config.yaml
num_attention_heads: 4
head_dim: 64
norm: "rmsnorm"
norm_place: "pre"
norm_eps: 1e-05
rope_theta: 2570.0
qk_norm: false
init_std_qkv: 0.0336
optimizer: "adamw"
beta2: 0.95
warmup_steps: 467
decay_fraction: 0.618
decay_shape: "linear"
final_lr_fraction: 0.1
max_steps: 10261
Each number is 200 + 40 x the weight over the matrix's rms, rounded and kept within 0 to 999. Layers, rows and columns count from 0.

# layer 8 MLP gate, 704x256, rms 0.0569, rows 649-656, columns 64-127
219,161,226,114,265,145,216,150,183,165,178,186,222,288,200,295,225,308,195,217,222,146,199,240,209,181,138,213,180,256,234,161,210,309,179,112,230,213,218,185,203,204,240,272,266,202,185,101,162,169,198,76,203,176,137,164,175,175,189,257,251,214,179,103
169,161,247,218,153,278,228,225,180,190,266,284,237,205,175,178,238,232,159,196,249,182,170,253,249,192,178,267,180,214,320,120,179,202,160,224,173,202,201,183,184,215,219,180,181,221,234,107,185,173,210,221,157,188,157,252,176,302,263,211,162,246,97,200
158,111,252,183,253,252,176,238,195,142,175,207,234,232,231,256,149,171,137,124,221,183,164,173,169,220,285,208,268,262,293,215,122,203,200,145,163,170,234,195,148,102,233,192,184,202,239,229,132,274,218,200,175,236,145,181,257,262,133,228,250,224,111,167
228,219,236,154,137,230,191,217,195,233,223,210,259,288,192,252,205,202,206,221,203,206,201,312,176,150,181,216,222,203,130,202,152,234,251,214,128,154,201,253,186,196,223,188,167,205,206,244,245,234,205,148,190,154,235,181,222,197,177,229,200,243,281,248
264,235,231,292,183,143,178,206,194,231,169,196,237,205,158,130,217,130,306,316,221,186,325,223,219,260,239,223,192,173,220,158,209,235,259,198,210,177,156,219,252,159,184,204,177,219,196,144,238,239,142,145,113,155,101,115,226,217,213,208,169,212,158,101
184,263,208,156,151,286,229,190,231,155,233,215,193,215,140,184,222,209,202,175,286,197,200,195,230,83,224,244,189,178,184,181,208,184,169,154,158,230,269,224,162,242,152,173,231,236,199,235,138,252,171,162,149,268,149,292,167,196,180,195,212,196,192,99
152,156,187,260,196,104,151,172,184,247,276,173,253,177,226,212,170,151,250,254,238,239,132,193,202,255,256,284,201,154,190,240,259,190,164,220,214,242,178,153,208,173,152,209,192,228,134,193,175,115,234,208,290,181,229,176,204,175,116,256,231,223,221,130
160,226,245,266,212,200,188,171,203,225,237,229,206,284,184,198,207,212,204,269,165,215,181,223,188,177,185,185,228,189,134,226,186,223,202,229,174,177,197,172,192,186,178,161,182,277,199,187,215,179,214,204,162,228,244,218,218,226,194,148,215,210,224,218
# layer 8 MLP up, 704x256, rms 0.0575, rows 649-655, columns 64-127
192,242,208,208,256,145,208,171,179,189,148,197,236,155,183,109,204,176,186,204,183,204,186,163,180,267,138,117,220,195,237,203,296,123,183,207,131,228,195,155,230,200,225,160,228,230,151,223,149,166,254,209,178,270,185,245,173,125,166,228,236,221,213,182
173,138,214,157,236,232,268,149,142,185,117,230,203,220,255,196,206,216,177,193,128,223,245,266,172,212,178,188,198,239,205,102,198,274,251,173,181,152,212,111,193,262,180,203,230,207,201,241,206,200,177,190,223,128,224,194,185,202,181,180,181,246,176,225
197,168,294,198,257,177,204,193,247,222,185,214,186,223,201,218,197,166,272,144,108,264,286,296,236,212,150,213,200,240,230,172,191,138,228,268,290,190,264,265,234,178,156,234,189,270,177,167,308,199,185,171,107,220,253,206,174,159,206,194,173,248,115,243
192,173,163,231,210,295,227,198,213,131,224,166,239,195,233,221,242,121,169,175,153,232,219,165,160,228,146,233,242,123,248,237,149,202,196,211,180,208,236,210,226,214,189,234,195,155,151,272,159,136,244,245,230,182,194,246,230,140,112,214,233,179,122,177
189,177,275,211,228,196,195,162,178,210,197,259,230,179,116,184,226,146,253,179,138,248,256,219,145,172,181,208,247,146,159,141,237,198,171,194,206,196,221,145,208,215,219,214,224,219,204,161,236,190,208,158,151,226,147,137,211,152,197,159,194,194,155,189
257,246,243,242,207,258,166,216,166,221,184,104,171,182,239,247,239,190,150,206,221,260,173,144,150,225,204,247,257,137,192,182,185,219,268,238,189,134,168,167,200,179,236,248,194,198,185,165,229,114,226,149,203,276,242,188,181,166,181,187,248,179,242,186
238,205,184,157,252,270,169,165,191,232,219,215,161,102,177,196,123,242,194,299,215,238,193,163,225,201,173,207,198,188,221,112,145,176,247,254,166,236,166,186,188,182,213,198,209,187,104,148,190,187,168,254,180,210,215,168,192,231,189,192,230,205,147,185
# layer 8 MLP down (transposed), 704x256, rms 0.051, rows 649-655, columns 64-127
200,201,179,257,276,275,243,227,232,170,194,89,181,198,235,294,258,240,196,145,162,119,174,156,211,137,149,250,213,249,311,174,189,183,114,179,201,165,256,182,185,204,156,137,220,267,208,217,215,157,157,220,174,230,159,180,200,229,253,180,180,202,252,236
214,201,156,214,212,158,248,262,213,232,163,182,185,156,165,290,123,279,188,192,246,228,149,196,198,174,236,216,193,208,250,179,166,149,224,178,185,253,147,141,125,164,268,190,170,214,183,113,233,201,197,146,193,137,297,178,154,235,152,166,243,181,163,142
224,143,186,161,231,178,156,230,140,240,240,198,156,148,138,203,155,145,151,189,143,284,226,216,274,271,208,178,160,196,215,175,211,205,242,239,157,106,209,213,195,275,265,160,294,205,216,211,223,143,168,192,237,150,163,176,216,112,183,273,225,154,220,231
186,171,137,173,176,245,284,169,178,211,235,182,186,190,188,257,209,173,154,166,214,285,180,75,171,169,159,210,246,256,258,176,135,249,128,191,172,262,173,196,155,211,221,202,166,185,211,226,192,254,232,140,206,210,206,248,237,167,185,170,127,205,224,143
133,196,251,212,220,217,172,199,164,176,220,246,232,181,114,162,157,142,325,221,202,174,131,223,194,216,154,159,273,144,197,195,274,195,171,261,253,250,133,153,182,187,208,173,194,314,157,199,186,160,144,231,202,200,223,227,158,217,212,260,155,241,150,139
271,228,182,242,244,134,155,140,158,156,162,136,241,151,214,214,194,155,184,201,173,164,220,229,168,250,155,185,238,152,196,184,239,215,222,180,234,197,143,215,173,218,142,223,190,249,229,233,197,202,157,234,207,154,241,185,238,169,213,121,196,247,205,188
175,192,291,247,207,190,223,223,192,185,235,223,221,256,241,260,183,199,226,207,219,170,237,259,234,261,210,211,154,197,150,157,225,266,143,185,259,233,204,198,206,219,170,186,114,209,176,204,258,229,242,179,183,223,159,207,288,236,265,222,211,213,254,214